Weights of a small GPT-style language model, trained from scratch on English Wikipedia.
Architecture: rotary positions, some layers without attention, local attention windows, exclusive self-attention, value embeddings, skips across layers, weighted sums over earlier layers, capped logits.
Training: a variant of Muon for these matrices, 124M tokens, 7587 steps.
Each number is 128 + 32 x the weight over its row's rms, rounded and kept within 0 to 255. Layers, rows and columns count from 0. Numbers have three digits each. The size before them is the row's rms in percent of the matrix's.

# up: layer 10 MLP up, 256x64, rms 0.378, rows 97-196, columns 0-63
# down: layer 10 MLP down (transposed), 256x64, rms 0.567, rows 97-196, columns 0-63
up97 087:086083073148069136140115118100132145119105125137136153110138133173089121167116107149166155086132140168126126098112166156076115154125190133153147104158174125131091030109075115105141136099139219
down97 086:104142164122131132086115120144155107071139103153164171122116255141078143141132156095120169198138107099106132144138144133081102102158133137119110132174110131160147158135089140130172116122130165
up98 103:136098147152161131121153110073115089188114116167177150086134089107154075153095200158130109147042150087165124132141134111127142151169131098047093119165088114138130106101153103145097144129175104
down98 100:124107175121142115160112129114132080101130154136170145055086178150098118098142152150090124188120103066103133056138099135181160180123153141078108122165087135055160096148109166104110125146136162
up99 080:150122092159136150125105113124164093137112123093125112092107147144158099063080105031187120073101109146160137091106104178129126078162136197109116131128107162155098108101064164161134155152165121
down99 081:145092161170118142140154133123092147133138109178113125213123184149219154090138145192118110163110155153136137125187117115118107078088158078125113094175141106122139140138115089119094163059121149
up100 093:128062139123088135180190092129083131101185131150097138149112059086077048094137127136123083114088129114090104110124127084161130158136190129124132130136147122118117154083095148126078113138131193
down100 094:116058090145161129116136096147121099168172122125114140100128128135093152125176145105110129193125104127117128121177090093109118153168162113144127051211082108086121161060144104072109093099152158
up101 105:167180129126148097148065174142131091175069095143157120155105079180168115091114110118150056113117167161117152125134162154095122129126077191085118094136145128142143178124137171085111139149156074
down101 104:189135140095117127116110169130122105117172143029083095136177127130135139099094117136122095113107145115117090147160169119146187136131064189152120156084134169085168151115094094064164135107103094
up102 113:085123165141078123084148134031089108109119123124155128142134127158152115175078123150106087130124196124144127143083195171142144100154079149074107108116181134149130128166123193110122116083093107
down102 111:072118154099134129082109138139130085160135128117184159133089041088112093052138126118107076115175140159172169122140133126162093104081139136185090163108137143144141139077115169090107101148085151
up103 081:131091146155119163163112111094103106113218118086084138224113123134114134178093129143144151096178129157141151120137139147211116088135104065188157169127135116142149103125141148107178121149141107
down103 081:077118110101102146143120135080069127087141121127101122160123178145177113157148127125134086038124100088137119155073109192135158182071137138162164164160124115098157095164123127104119195172124114
up104 109:063109091144132099107148105152105079147180127093129158126101100153140077122149182085070101156147150129164140175093115129114105178099126128083078093131136160156146130067136176173111065170129164
down104 099:102078183080077098168105128136135135167159114116128115104125156081206113076104122100111121105112138151139153075147189177167174107134118158130152116138151108112084158146185139166063151100094156
up105 100:135068133184111091150060139130102097111178154105126127115159094117112128104100058091076115114097146114106109090145142144160046170202110127104159136138111128163159109113136164113059161122111098
down105 097:125104095106124142151167142137082124083170135113041137127080126131043133119120103157102102141158168082144150149086121117167091153102112147090135125099071130088092159146184153081120117074080108
up106 108:124160174116139131168073103109101110150162141128122149112082123138198176127152134106180137169147148127125113130183089099084042184157071168161089136144137126166121103120182093121114114174087127
down106 100:099153116163089115108127118106081163129154145125150120129078000155172144160148088081117112077123120162106118103117123137122109150100163175110074090169102137085110161100170102133135154115159098
up107 072:095117156116189147113065169071157176142150187156155131159082122151154118108098143081165079137104103157129121100147194140141150130124097125186065104183132136112107120155112119132181104138187113
down107 079:157127109125069129148162162116124145145130084132144128061101146139152160171125158143116165121082129156150095176139104184144117170168080116208149141180159118047128069163135144084096145115158135
up108 113:091151137123132176115057156144128138055083140075161110124103123096176108142128093095085177162125071215104090142082123138117111166113126156152137173118147112136174111140175122136185149131134105
down108 116:148191147118112139116130135148166100029163109094114148137117097115093129125087121165040204167112178115166154173125105130126124071102109132122150119111134158113139136117163212121140121149140107
up109 079:167150147155165115112109075080122156105154108139086160068126125165174196102127134157104125067131077056121127102112168122077099141110109106156180176104090102148117090142156143135110079139178126
down109 088:154144110136123126158118181092180117168055070131170164151150104093174135126089151156137172130143157078166067150173149076080145162117128163153064137133158088117166137151157141110152115146164145
up110 065:163092190148207153153079117059137132193166112116148121103188133097111155148124126161055197104170119161120126169153102120148152125141117116119180126151102116112088140130153110107175166119121142
down110 073:125130171139185124171094144059091107128100091116128114120106174147000122141076130147104185099144135133154162153080102164138154142130153150119124109156143096095117108096119146155159126130129113
up111 110:081167132146114101146161098119117137200129115121104162119116120077169105158146102126163087158130114126122131128124104124161201100144197180095160095127147079076171145130135059136109067187101138
down111 107:103128057133120117110140131090209140133093101151203119129082089128164093152138102090150166126104151191107137119075160129132173142163113145144117142133102078106159134131095208136105147122071166
up112 091:057159132107126162131088149101104148086150100120131090162075094122125122193088190112139120090099090130164090160169160069107138112106152172161093094177118152108130168134146115169167122158154074
down112 105:110178082099144068098149098095136201133161115135069136142176141126077111168114169151089175157133152134080162139120157170165127077091134141094118096075111123123084119169158094151117115110144070
up113 085:124110118184189130185130170104138113157136172141083064131147141090126156098134150106170120090092121136079116204136108132157108196135136095192064151107105140151108163104131149105151105150096169
down113 082:094132095156139133148094097100147094125173167145091126187107252122092105134062156140133085062151109172120129147082138131132130117100124134116124133114132136150091132143107175125115202090123097
up114 095:074089118173126101154103100133134063118181069130086151146167117150163074125111106137123185169113197133135158159102118165125148137156157144140164150096131153153062101132059156129087123114178118
down114 099:131153171133168150116121148135097163122100121082072120078120214111135167135093097105147081125139135083128135138168090255145098143130148116094160148104158094133141119099141147094140101131092119
up115 107:066103112114117073079158100113090099179140098120134160143110092145134162101138133112169091097084112119111085118149107158159162147209114201103146065080128066098100131095112136104131086129131149
down115 109:197114099090175171140162199094089095200130192180133126111149120119177165123165126103108146160135102169099118136140134092143144118112151129135162077127122144115171084079167108159135102112076123
up116 097:163156152196117139144146109128100085077110106106090150097140161155183095104131129150150065130094144144072157075165140153162116145198119125109142098140086099148165087173047129117108085146121115
down116 097:088157120106105156103140078134162098145164056075117133130173064098212093081096133136076152145122087124119138099183141143141109095109069094156129121090116137124086104104081170123153131143099142
up117 110:167132152165118145154138118107068143118167163135161162129071098072127182093107166123161067080171116132182087102109071106170142166148131156148176134108079154077177132121133129147097149134152089
down117 094:126126155129124121121118072094076109087050169121110126179121217118063106150144165174161097096109103096175125148142120126178127128118117134179157142110097120121115168098130112144085162101064095
up118 112:052137097129123188155169109079154101116172132105131127124116114115177083117089158181068100150140143129144113191110133130119171159132181177124122101119136105096118129112164146134135029087135166
down118 117:103153116114199141124104108109057141098140173170166116128184142139121148103163128120116163138101103151049113069133138162172117175173101174133094126158150121140178206151128086139119152137163112
up119 108:153151108134122086101133180177099145172110066113111195141054103148118086175088160155157147133117112129127096128134159132135139139128114196139130100162119109145159178102165202110149123065093092
down119 104:105070131178171074075110134152098136149129095165111133108065094103116099108125133097183119127158151143124076135100142126139124125113124067121135092082095213080176127124139085116130149094134057
up120 105:135170112163122118109102070121099101102135148110169098179118156084185098157159221124149125103095150170130147146181094133103154125144091136107079098155148094175148064124097084149104133180109115
down120 099:145161146141157142076159127116154126119143173193184108138174158154196113157248134127069169144182137115148138119103125174105113135111099167123139149172165117101119119145115123129140088166134139
up121 082:145170152163190095197127113122111116175127082180076077150146122142153067182125114126076165144101117105147138097072131181145113075105109124139147155156117165130137103128099139156118137168113055
down121 087:102100131130105139160139106103122114111171129122092079101188252138095140155108104142099167112113127153097157133134053073117112184074137116098126116136110184122144144161149171167141132105148119
up122 100:114174156150035119137105125087060130124137127151109131115109115122132117117143078118124121129177072056129154126105155157136173090131148122152190139123090152168090117154120218124123121113150195
down122 092:120133186149140095127109126133137197123101118164073150131130192137135081114145097113174084114149156120122141079117118143207071123065205125095108152093148152186126145125075130091149131146116115
up123 094:095088162095185128127061097118110109104128121135120154165148105191153070124128152160098167135082131147103142131088172116137114119175137119110152176146127118167139089121134115162219091152202172
down123 098:156178148123154168187118122086136128091111133092112162179113178143137137125081147125158137112130089156188081162165043173146109156125162153182130117111093146098175157117098158101112125162064146
up124 113:094117163107136134120128088121112127110137076186166144090066125124157188136137123059108116072153133095133156109114130143107135179080111135047119101103134117183111068120140101100169105086100070
down124 110:113165103119115155145124124104075109225073123158098074113128119162133063097131112121075109125113086092142135136190150162117155128060090098151097125126117148145165165104099136165155152184115165
up125 105:123076115126137135110133119106116132171063089132126153130140136099159163109116094055177206129089101093120150083157156134177181135138176192138095148085089085101107119130153121148107089083137086
down125 102:141165151157187119120185119173089128101135132133091139115168120044097143144120112131162113097155210201177144127077129087119184094147118081160140118108117135128114135132109183119086149122137083
up126 111:144114143108155134118105109135098098116168163161117124180112108140181112161202150175137132133086146135151185141189137086074108184130119069140132082068132133179111169112154164120193084122141137
down126 095:126134148165115126085148050102058128085094142130108141138177111077132101230191143104154133152179106175142138105144090169101138158119119090115126146109155084117121125149139078122152100167132153
up127 093:182165145147071118154095134118125166118147103074135149105150121100156121136151107089134146034109119180150134091126140153186102154093127180177137143123133135086164137131074169155080110133048133
down127 091:100087139062134138190099096120105093103144124150090081156117229120142130123146163140137145075083113134157098165161040087148117172101139162108127087127112163103129145136126141154124128081094111
up128 083:110145064135054099171178117128154137086060158140097163174079145153164113095112140070125100137119176127116046098102081183114113117160137119138121183102121146154163127150098120109106125108143119
down128 089:103136155127105183211163162131171128164142099109078124084116229157043085115114092102145124123156099112113120151132116142163127144144148108182136106138148109149111095173078123115157171117123139
up129 120:098087142116063139140125178117084153110106084075096122160111149163076074143104100074073147090134064129127161082096178116120125104064149096136147148125095084137174153153134164102135113101126095
down129 106:104068112130074131162150100132116130129174106137047093127067231102119097130115123126133163156152084082126143102107122148142101126105134150152137185097123139116119182143154213096154115118137115
up130 093:163111118114125130157085105075086058096073121152115151154117145088096126119133147167148173130136119161170072080178127150139133186116146135166080144129108146162141174133091135175093109142037111
down130 082:140129115107133120167092131119109110138103131153117128171153255113100135147133107139120115069123088149144119153095041185167113132102128143135113072077118138126146124084143145139095144127092109
up131 097:118085180106142099117083139096111095189131113166083132159134081133111076119152092105136107118102173194132146117156136080127128118178187109095141151072153105171136114115109093206174135132079106
down131 105:103064165134095130117089132074096096152119116154136135150134175107221165123154116142163076162142163145167146129127139130141121125121104137118058052077173108098180146128127138116138144152057120
up132 078:133136168098147123110127113092151150122124087093103141104122092121134173118132109158124121121101146132130104146105058152073229088118158091107113128153034129199129127088162109135160062089110129
down132 077:183129107152127098080174137119150125130150106108118109112146146125113119113108161124120144152061117100179136149061102170065184073107155111149101031128142120139094093086114165090141093106093167
up133 109:156194149090110166146116161143132204075160135141105119132115126124151136185105085046115096186122106106120177112118141133105103122074149143060121135119129075140177133121126077139155095138073127
down133 109:168125096052105087127069114128119107116137102081065105144059120067076164091081139132108135162131161130110154079116096147111105193086110140132136089120181131141117091092166149111142107143096115
up134 104:109117117128096073161170163131096115122127129094105126119153121120156088174154139144174044040072138187128083109110104119063109163128124097139126162144147139090115104101153080129182107099144093
down134 100:126106124145210071148169168141100085114136061094133142164159119157204099149141122110118121126130164149111164139132141106053103112093118148139180133103142153171119144132131162061163065103130165
up135 109:128219137152107130110154111143114125151117139091086140126148098152129174130051070096128183078118120177177147127160141164095171107145121189126193135104102106131166142076126124124080137152170131
down135 105:167176115118083200116144149154136159186110098199163160118150113161141136144107085075134185127161158138146125083119136181122165137162144163153128131144122109143150198058163124086126114086103108
up136 110:098127162083103112107158142144089228122131088098143132162116128090141101222136119100131130142094118145166140111068176084116161107132168054102164147133115104158116132126144128157131169094078116
down136 112:136220125099132179164126099108117153176111137132140150111119112031123141162115125106108152129114122163179115076108153126150129119139086161201179141164099105110151080153155126152173124110066145
up137 142:072145159142129074160100133154102084147124179109108113120125116118118123147135162133160198135167158123159119151086092066139113170146151164098080107177090086127178139047117157168152114168113175
down137 111:123142137121160120147147098159086102104113153110013149133070122133046131158164112163139096157156156115164108127079123114103123146088146190127056157150135119184121093088127145140146124144106156
up138 099:096059104178087128155119113121118014152131135126076125108156137116140136112126133095110189098134146175149152165131111116119106106115162124119098104156155086124156107081140119206137107090103195
down138 098:117110104103108110125145076163099075112138156152067127103043150123070142118099124078168096137144112175142149137213117106073130141167108143124141133152189131135157146129155066181163154126127120
up139 069:151151154128154047104126159138121133133113145099151090107084115127107070128090157155164116178127115180171066139190175118058131094170130106143088158096148119122082125169068093161107128128131101
down139 070:124099076156124160079112151133145071092138129111097171070088151119068162130117140103162125126139176175159148159155149059108128155155120126147047112149184119087173108134138086131067125096122143
up140 134:122118175091128045145093125119084105158167150147150141156103109082143118106153069124150200113147154088142085125117119119063154163123150143152148086065136057129131141131143076116162082119161097
down140 134:090144074060120119126110127084114126131119132168184144145096165071183115112111168147067098140085112158082171146138122068102123143153163135190112107113132143142157141080150094128172075134171091
up141 111:158142152189097139169119144158119082075142134114158115178113115108154119169072102084124141099080179142101130132117115122106161151143113118105212126146125148104122077153069184141142119052135073
down141 112:124120083171164153138144141122193097110113053144110160142143121218126130137112109111136083125109087100103103099096069161180145151205188138085143142165133126156156139145075137131106134110153097
up142 112:146107124143175091113103087195125134133125116153068106117103110096146119193129089123159112136124177136154144136160163089150122075169112192154127120082072122154196178072073148120133103111169138
down142 113:118166117161119171163129120111116114133083107163160078163165056150075108149167085135129150140123114097136136124089060103142075102194146127094110093178089172089082133128097153102165154138080114
up143 109:121125115160120074138106139114094160139171137086057146101153115177170122072153076119131152177131127115076169123123130138128157197161120192091078125074138090100168158132172128125129187142133095
down143 113:131142171124083118183147133147101115126129140114171149097172172090053183138144121148188123105109197120079078154111125171140172115157155148119120138115134154118155145121089155049121077113094079
up144 080:096155130160178102086147118107089124122161163162204098187150123147124117151091103104143114110164098121134118148088179156176165124082151147123102157144079062160093155121078108148130154097204132
down144 085:145144145160176116097143194210173140158080122139076155161126100131143139092129115126193139178160140090135126126160138107155124134169115100167135201109124111138095108122154120085110190176124068
up145 078:130171135107140105100076139094123061147137185182036170114153128121120100084093159149140122113048147100076171151077118098123143140120157093179071153111144087116118143130109136134113130109147110
down145 082:121127124136183198131142125120094125102168176169112072128093151134023089103123165140122179125078111114146121125109091124119114063114114159121113090175167109118134117138144171127123160057101162
up146 110:119089135119122121158175125113120099082142097107165175109109113150135142119087141130106122120081083110127122151071147132134126094119204181095145137130057095103148191109116186178194118108202123
down146 113:169138144091131119060076074097136114096114100142148129126123144073104097118169153175130114109105175173137103098094143074068179062077177137110113110109126123186140106092122115111140132064115111
up147 099:138160156194120155135134168129139128155166079133105140159135083165122150086080152128127115151136110139137147189156128110133142114136134164039082069127122102107175189048145125137136123190082136
down147 096:154137125137138205138066143120100118123127130113115156112175162139096055137131096169094095130120159194175134123138139142088082097165091090146092148123137074170079125156091137208118114168116147
up148 109:124155167124090086182121179148109141149080103180093086086113153079130136170107082129144168097082134146128160157115140078081140117109134096077108142085183091152134126143112102114143166126187061
down148 110:118139136053183052111119098129042149135116109122145131097087118121055144161100141138107133100208108095113108182111145043148117124111119176137121133104164097113112146125100131152121096141115139
up149 095:094122112094077094177097177144103152094132173154137122145104140124129112106130130185134148076104161068133102154100141123104162092157147041074109082132165097143179123144129158066148142109079167
down149 092:148142103132123108176123137131132131117158071161180162089143066163118170086114145081173137176083095082103124090116122082097131136162085097079122159136113168121066141103150072123147138074109078
up150 117:185160109118143143142116101107112144150106163172130154144095090125174152149108047163167119127139208108208165095150135084162141160109138153115148049090109120128162114161131114170137173122147105
down150 113:156154138153109111142138141202136146138128142053154118096136120211132135155103106135133130093101091135092096145107114123097128136112069079170120192183154143072168153155193149118143075108128086
up151 107:152122119113116105173101162101119146098083163127113147164159099048141188153088155182086125139142151130108101163126141095129115133126077129054082103152122070157108131169124097143215133168116135
down151 107:124125115142158114145129139171048112126079140144143122085157171154196131127130177087146141091160103126118155148119094106104102093132111103108163104210145066130104107132085044148136157081167146
up152 090:162181128104102149107151120138111174164092105128112096181149118100135139159083116165163142124141068104131096067124153160060111155104139156177087180149117126099139132076123120149166043136100077
down152 087:150160117136187105156099132069139150105154115168141130143132157208180134106124169156151120056144135130162087150090091167144136116120085167157176084126093133191127168103172136132109191145127162
up153 105:127144083058090118145088148112125098142116163160128173046096098119159129113117148134155100126131172211124054093141175092139198123108109089110135134132135118109123180105098142134144112107066142
down153 099:048193087131056183150087092118104132131115108108087134097122097106098121128132083139129120098131135169068090117126136119100153169157061117110124120149114178131101121143115105100179157063146084
up154 105:121157136150105124175095112099096148099143098096113166083090141115093158141134119080145142091160152171127087169175116145189147180116096127170164082162075120180156083096118073080109149145080154
down154 103:096159162144151113113136135083150150135118103172148126082082189131000098152155129102100105097145136134076120098101116129146088177123114131184128143138091090149108096130124175133086146140114167
up155 101:134143155144104087171086223159079143107176102090170116122141120191182156067143139135139172158117159127140108120144127093146127157179141119111163124163112130139179127082104091134145144130084060
down155 105:107122082139102091097144173133098170118128133160079114172152084106249059108156131126102106141098158125075125108138107120103141110059157138101125106127151069142149121150079124143114124161097138
up156 120:126115059102121102092160098162141109103141157141112057121138094096144063160086086157115124093078109121124124185104158122142103156179157172106135082110166158123051146163132171148149110102155169
down156 113:115216130115148101110132126133171173114109149084069166127160167159167131114051123105147089105133114116107118098143126093092069108201090172142158123101114121107075111118103117199149122141116149
up157 094:094130081145131098142134102093110110124109063160105124131101112197162185074118126177143177135149192095159136107118160091073088092148127142107076143150114122134105195121124163074114095132075126
down157 089:117182112153141150066136146162140168136095141123119145154188110158087129117133105134055172135126071155118105119072185065073119118118147163137155075168146147086111102155170136116132065163135146
up158 105:189120080082128100103129155095115149110095156129113189174118133127113131176122131084164105126151121144147116154093075163119149148150145131071107102169177103108178170068188175200105149111126114
down158 099:150111061120126113172071154139106185130123084132126161132147128138175124132115044144143160156097120190155095124133151122052120087103133118175128102096142076181160113138162185177131148124150150
up159 106:103129109162123069117095133141104195142143150160117096085089070164138125165163101104107114155147189170139092115143187175112102093159129202177158129099160123126149087086100128141146137141163184
down159 119:152125131119163152106148118153081150101103163142147159052123068162134106118175094170156140160140071093118104083135182215147107161142133127128132133095164134113105098132145120150202118175137188
up160 103:142067096109095151112136121098065173138122138098148127106059131176167093180104103145117105072105138175077102106130110140137043156178118084110095111129133162123087101119115098103154180155124156
down160 107:158115167141180188123102122056089187166080096144151095150119148144225089108133120094126132126122150135148151138134168189096106132136155099106164138121130132093157095141159125085130207115113116
up161 091:140146102102088155132184163088134130162053111173119127083103126175163182087096132089154143170165085147127174160161132156138155122145090110168161096108157117164112079053151123168115101099122116
down161 095:180141156138109155135125092144115120111179121116118135152143198112143182128134056129118129117117085132170144181206140091122104134173138113098124107145159142110187235140137099138119077162148128
up162 087:107102109134079085155095172119145143161101119140124135114055075099081126177110128118094110084151137204150110147124125125213102123197107158101100130114173115104100135182142104121119173143116082
down162 089:113135109210149171159126104099142141163142097073169191135067128158158094139099133146133131129130148046136119135163117070134168161096152163100135211154159139090124148127180135102135111129092120
up163 098:118126144095112090131110117085135106101124117106185085137166143099158123175118174105213204166160142179165130133133082108061115124110128148124105129157077115155115096089091096170137064136143104
down163 096:111137167114158137111117097162113146134095130138221131129173137105151106155170106107112149114155114080118162098084080139150098113113155064138150172101094124121132134140091197136157044171184164
up164 115:069140121104164127146119114116135173038122130189093151153125133087132180122121136078048110119111132141132085141054071126100148187137122140088115129127155120105128159092136124111085118124140198
down164 108:093141105127137139158118136129133105125124116080183130104105194136101064148106127091156150129179105161118104143164134153149098090127090113110178105177036105199136116146211144098159116167142134
up165 115:152111090146106181154121128091128130107127157076108054145112133133164129129131104083082161115181076160130127088085166096098093158105084085178112108166152132128177115142105149091177088096164187
down165 105:140142184082120187160128136140158110199169131092152166092128137107176125145126114126183115193164051059141152165147102083145172110120118154162135103125135104083148129152147131193122145116130159
up166 103:124160139167163081159163158148114162068113145155161157124102159165159135139134130157203084137110119121189150113118159144096141135128157150087129129102137121058105203102116131174191094083098085
down166 091:088108179106100114129190080140073158111169100129059084118176188080087126149105145123104141111161190093106117151087140131147183134184110147167160145092112138173125139113107092116161099143130121
up167 085:164142109124200099135077115090155126150162080134181124158172074108134102148089151119144136176060102195110115141099175118108124147138134135175152108130102118151105128103126054155172159064143124
down167 088:166101154072114145175062124116174064133137105123160104092118061115123131138128136164136173111064179136135153103147072090099160132118165103154180106161096147104174092153137171154166119115123085
up168 101:102103170151117136095091146098086103093062153118122083152191121096168073116135060151131115131124134106148145174148164095152144104173103087124093185104160121180069132109107109124141141103101194
down168 096:118031140092135154124108092168091088164127121151080094107155184110131133141170134127114200087109075110139140109161123062138124162091102160146124174150166128179072111116121083145091126141124133
up169 085:090068046103080136117131136144106150130093165058147130131135117092082135171121135075135172124131155166117075182135164147108096158071144143150089091135092111187119105095167141141120145174109149
down169 081:177131130140160124118123118149131092122118106090140163143106211115115193136136157175118133168056110160097128146123121123178095137160086089090107086149106122151093122133111107159049107128177209
up170 108:132091115121131142127170135177130163120182154137094038153047106132138089193160122137126070108130086160127114126070102106145170152118106156109115097170155111164139102129122083192128092125091135
down170 113:110120112123093165140139145211086176152140107150184140087108073102139122076124142105167146167116133174072152177126105197169063109096135147130127109126151153111072133130074126159115124149115084
up171 107:119137109104144085149078169115091131120129142086182179100121121075148119137171192125119125125088138142099060158140124090122176137138134218095095040140128115125168116106182111114116126138093145
down171 098:128083072150167091135141145149129134144154090077185145102119189157137118161118161095112092116117132156140118164119047206094130056127116128121128103074127124146111089095163114166158133186130166
up172 088:151151119132151134100157090083111128081092176125111146125102133135124087114127086073139156151176044086129118121082165083139140135165104137101159179177184101186120100133137123180172191109123125
down172 088:169182136141126103113176160134182126137138120123125093117164204131188170079176103141112136193129085163174157116162155066103127083088122153101142177152182159077138137099125109127122114130126106
up173 085:162189167159158106113126094099107079087136121132148126159109200105160063149165142062131080106172094146112131135166117126089141173159153174125090105072156113140150147130165121193152109150099126
down173 098:113123134111152166125127126144070132143142104150130153165138192114255127134135122131131093155159136156098154109150139089127140085117106130097113157131147123149133128147123143115120063124146118
up174 081:156122144112157111185147117122121156113145112099140080149119102168109065149182130164120174136135114141156044134174167089162077134102179133120191123126151103097064111059120131183116127118112157
down174 081:153147121136147139076093142102161144199134104147149160135153189160075145138132113108142116108119147073125135123092185130128176050084064116095100147145092160101152157146126134109086060166115081
up175 087:120127139117198122141096127127116166121109142068216098141125115122141078111166142066109135159139110233107087170119125074120122128152161103106131147108129111186127183099143087113111147145087138
down175 088:143085125120084104126123150177109123122109120142145152124102174127000119131117111099123147114150190090118126134105127061139201096119118109138134118118152118186128163100091108086171135098138096
up176 122:103106120183106104165121123077122154140170144143157048176164127079169153118124173093089108195141087133193091132107126146176160125111122112088150195121146111083092161145160149151118107113097127
down176 119:155157158133170124083124113097171121178113143100171174145066106105037087143085168135150181136123135080112115131175162152124145147139091126096111093111141087155105067117125145127068104145089095
up177 106:099120086090090114181112090088126101123083144154155161162134147142122212130082124098130138125080097120158131115100156181074102117092086087090151122192161104118088097132081160168139151123149178
down177 097:102114133100132114097130124080160068109087115129134111126105205149181205136071148167152125130108123109172168179093153091080112053103099142150144141112139131092138143070099110154122130153114180
up178 092:127110156120108105194108090099147158117134109129122143105069141196145087154157112136123111136130172168142078156141067132112124178087115119151105050155130131184094074136117131086133170090113200
down178 097:145072136113148145125112166140138138083119102120209104107120187089136136162080157123148149138161061129100106159161107163182163189160104116180123118102077153128107161152122148087153118140049105
up179 089:107160097154117069149170029104087126079099114130209157131119144136128138164154176134115100117143117163154147123167137160111125154106083148130157096157129118096206122112074124187138138150103098
down179 096:131108128122117128117127095175067109155112152127157140095148202123254125099163132130127153157136147101137155120119140177095125099118109136051131141122153076116097130109164095169084073155128154
up180 089:187100058124141067118138112104125166115053135136167130128134101127162155162133164139084192131111089149102106117104093098157143094159087144090104173135129133161113084094074132212158122111108132
down180 093:116115127088148121214120140082107097140149116142179147164160191095173125143126065146147154025120098099155124127169105164159111154095109118136195137155129145059115143126123120161131122107143149
up181 092:080112070141138133184123106119146164130137091123100114121129084107134115205153112119099099060117099157147137122179212110088100154144136164121079128072147151125186120144198121150125136165166105
down181 094:119100105121131130172090116077134213125101073156083156105151110083157140153118088145155091155157146073098150140037139126096180115150121165113118179088139166132107164143147088154092111101140118
up182 096:114127177119159109134050130122127103122152164193120098179130116107086090112103110053128127074124127164093058117066136117167113143105106159096082108083163105156116111121114168172141166164149105
down182 101:096156126141149150119121119124103110151135163107193146110134095152000112126123090079118146119121132136098132113085138121111048123125162129125131126122158126163119114162106182114127168170110145
up183 111:099123155153122116146068118111115104142084152104111163095118172118160188142117149040156137147191142171136153187121123136139109142118100168095062123130152098179188132093153117162132193135087138
down183 121:110170134175121167132124107122165160098139137116093212130077019110134158108110153107144170104114107116134105149153095109115201158146151159086096181118135115139129163139172099119110094090085124
up184 089:129098139139189142149086106136134166148120136091139099203126138176183149148153102106125147149153110039138185168136203156086111166103133104124156101147125126126133119123182185129085082122170138
down184 090:132093143102168159128100159138094183115178102127099085132181165138179171115071136169143083115121140159112086113182168150131161199105118148115118064112125180109132130130156103111154069086089135
up185 109:128142106089158115165109057137088093144144086148068076090122122150150143078123108110094189074078086147111158126090149108133115142134133091153097145087102122129109108092144052067148125168126173
down185 107:069164079133135101164174171140043077109107065115097119140165100078183110063187109120105160177166117117129088102183137140160124118109134135124103168142121145155139157103160135141118149141134125
up186 076:192078165140135114112151128107078109114097151114108138107187057121102083140125189195146103128135126182120115173091091141150081123099137141124155094140038110151113118133155129145151174134093091
down186 078:133137136087171106164072143118078122127113122143126107138148117162045094148092075169093102116131161176097162110092120069065106120155098185129144112179090141099171182125090096108131102117156119
up187 086:104165077101087106117095024091124109187135138097108089187153116091130121147106118174149150136173147063173117148112178142145174117136142098135127122116187133096095143072131119143152095107138150
down187 083:131098153134133091087129107157210134122129175129106136165123172123102146109102114147066123117094079069113118099145181105143164124085137128117121197124183099119081084153163137122081204122119086
up188 094:118068066171161122181128159159171162164100131144099074092099147135155149171119162091130068145093159116193106184104122150076112114151119081121127068119121101168159113098122122149119157083141121
down188 116:112125097150101085102156140189167114109139128157114106134157255168151109121122131087119117160130148110127132096137186106127125112150141123114126119137130110105123138119095109108164123149144106
up189 090:147104106112064091155150106131126101119063129174169139141134153090106122158112122118132059145140146184106078103160088176120095130107131126128133102153103130220159113152091159188096073170100137
down189 089:109132122129144109140123190155138104136131137164205128171125255099104084137151099106103072102151095084153122137151136146114151163127117131111144141099130126160170171106125137170140099130119158
up190 095:135148125187119084124073110102127104134170092086165114155157105108139126161097180113134107119086170130133094162172182161126200148115087142100161126075188131170176141105162097168137134077142091
down190 090:114134177114141157122133112114068119171123068134134137120168138144129070089178193141075155177149138092159135126158183092194204129076122159122159161143106078109118133100160120141137155109112097
up191 079:134136152249130103102136116088140146124150076075117131083134127194137140099112122143151156135158161111122129095090144177133099180074111132143154119087148108161193107145151123120087087155086098
down191 078:123171115151164155132106124113189153076097097060112180092083119157122085066189135132098160102132109102123138178108139104147079130091142116161106136124057116055116097102108153110141153149159109
up192 090:073190189173145146120115176087097071162133126181118082094130099146108133122101129188132144111149109114101095155129151100145150122190135144132116094134149156139151118062098145056065117124096162
down192 087:143162171094128119099162151120130104143077092118147155074085065180048091138121180123112122089106107179170162112142093115134135087124167182157141116112105126093180104113103118120075168116082123
up193 099:124118117099143151162117133092135069098073177140142175123088136137107137163120112170212138145110134145187166162111118180087139180083139070168132085130161107134134141070133173144150165128071136
down193 095:136122077127144155097114104116122105118183111149075110164130218165142202108150134142196073075115070129161140134101162133155100107143106114135130127185170124126132147097119107155098137151053119
up194 097:153070133152079111130117086121081095141122077109123165190149087112109149106091130151145162062113159104117031122109115134078082167131115139105163158141094121168156115099128138072174110119159156
down194 091:146117084082123096174100201114141158109100122136150141183065158138081146151120172120134139158165120085102121147130182181072143085174146163117210134103089138127134139159163172120119164143110111
up195 103:092103120130102134137145164162129171131113116129159141176104094123176124140114086136111113111200127136160083195048097126092136147113117147113157137096135106105119165112168179126140085036162191
down195 104:117122155103134078144145109175147111110140142072127092160112050111154229119120106128068104079118084147114101131177150083107181130121137173139077139111081138163136135097122138147100173165156140
up196 089:130134189163104075170075117095086147173128111135110140134123098159119144129166080137126122149084084135144124156069119061136105101183114113166137113108149150078117099134125079109193080139172064
down196 095:135128169154110132160091133128050090139155118097111135133138148138093093103127137110180121106118125139103145159118048069218094099125147081119110132125079124101084109167117171085115200124083128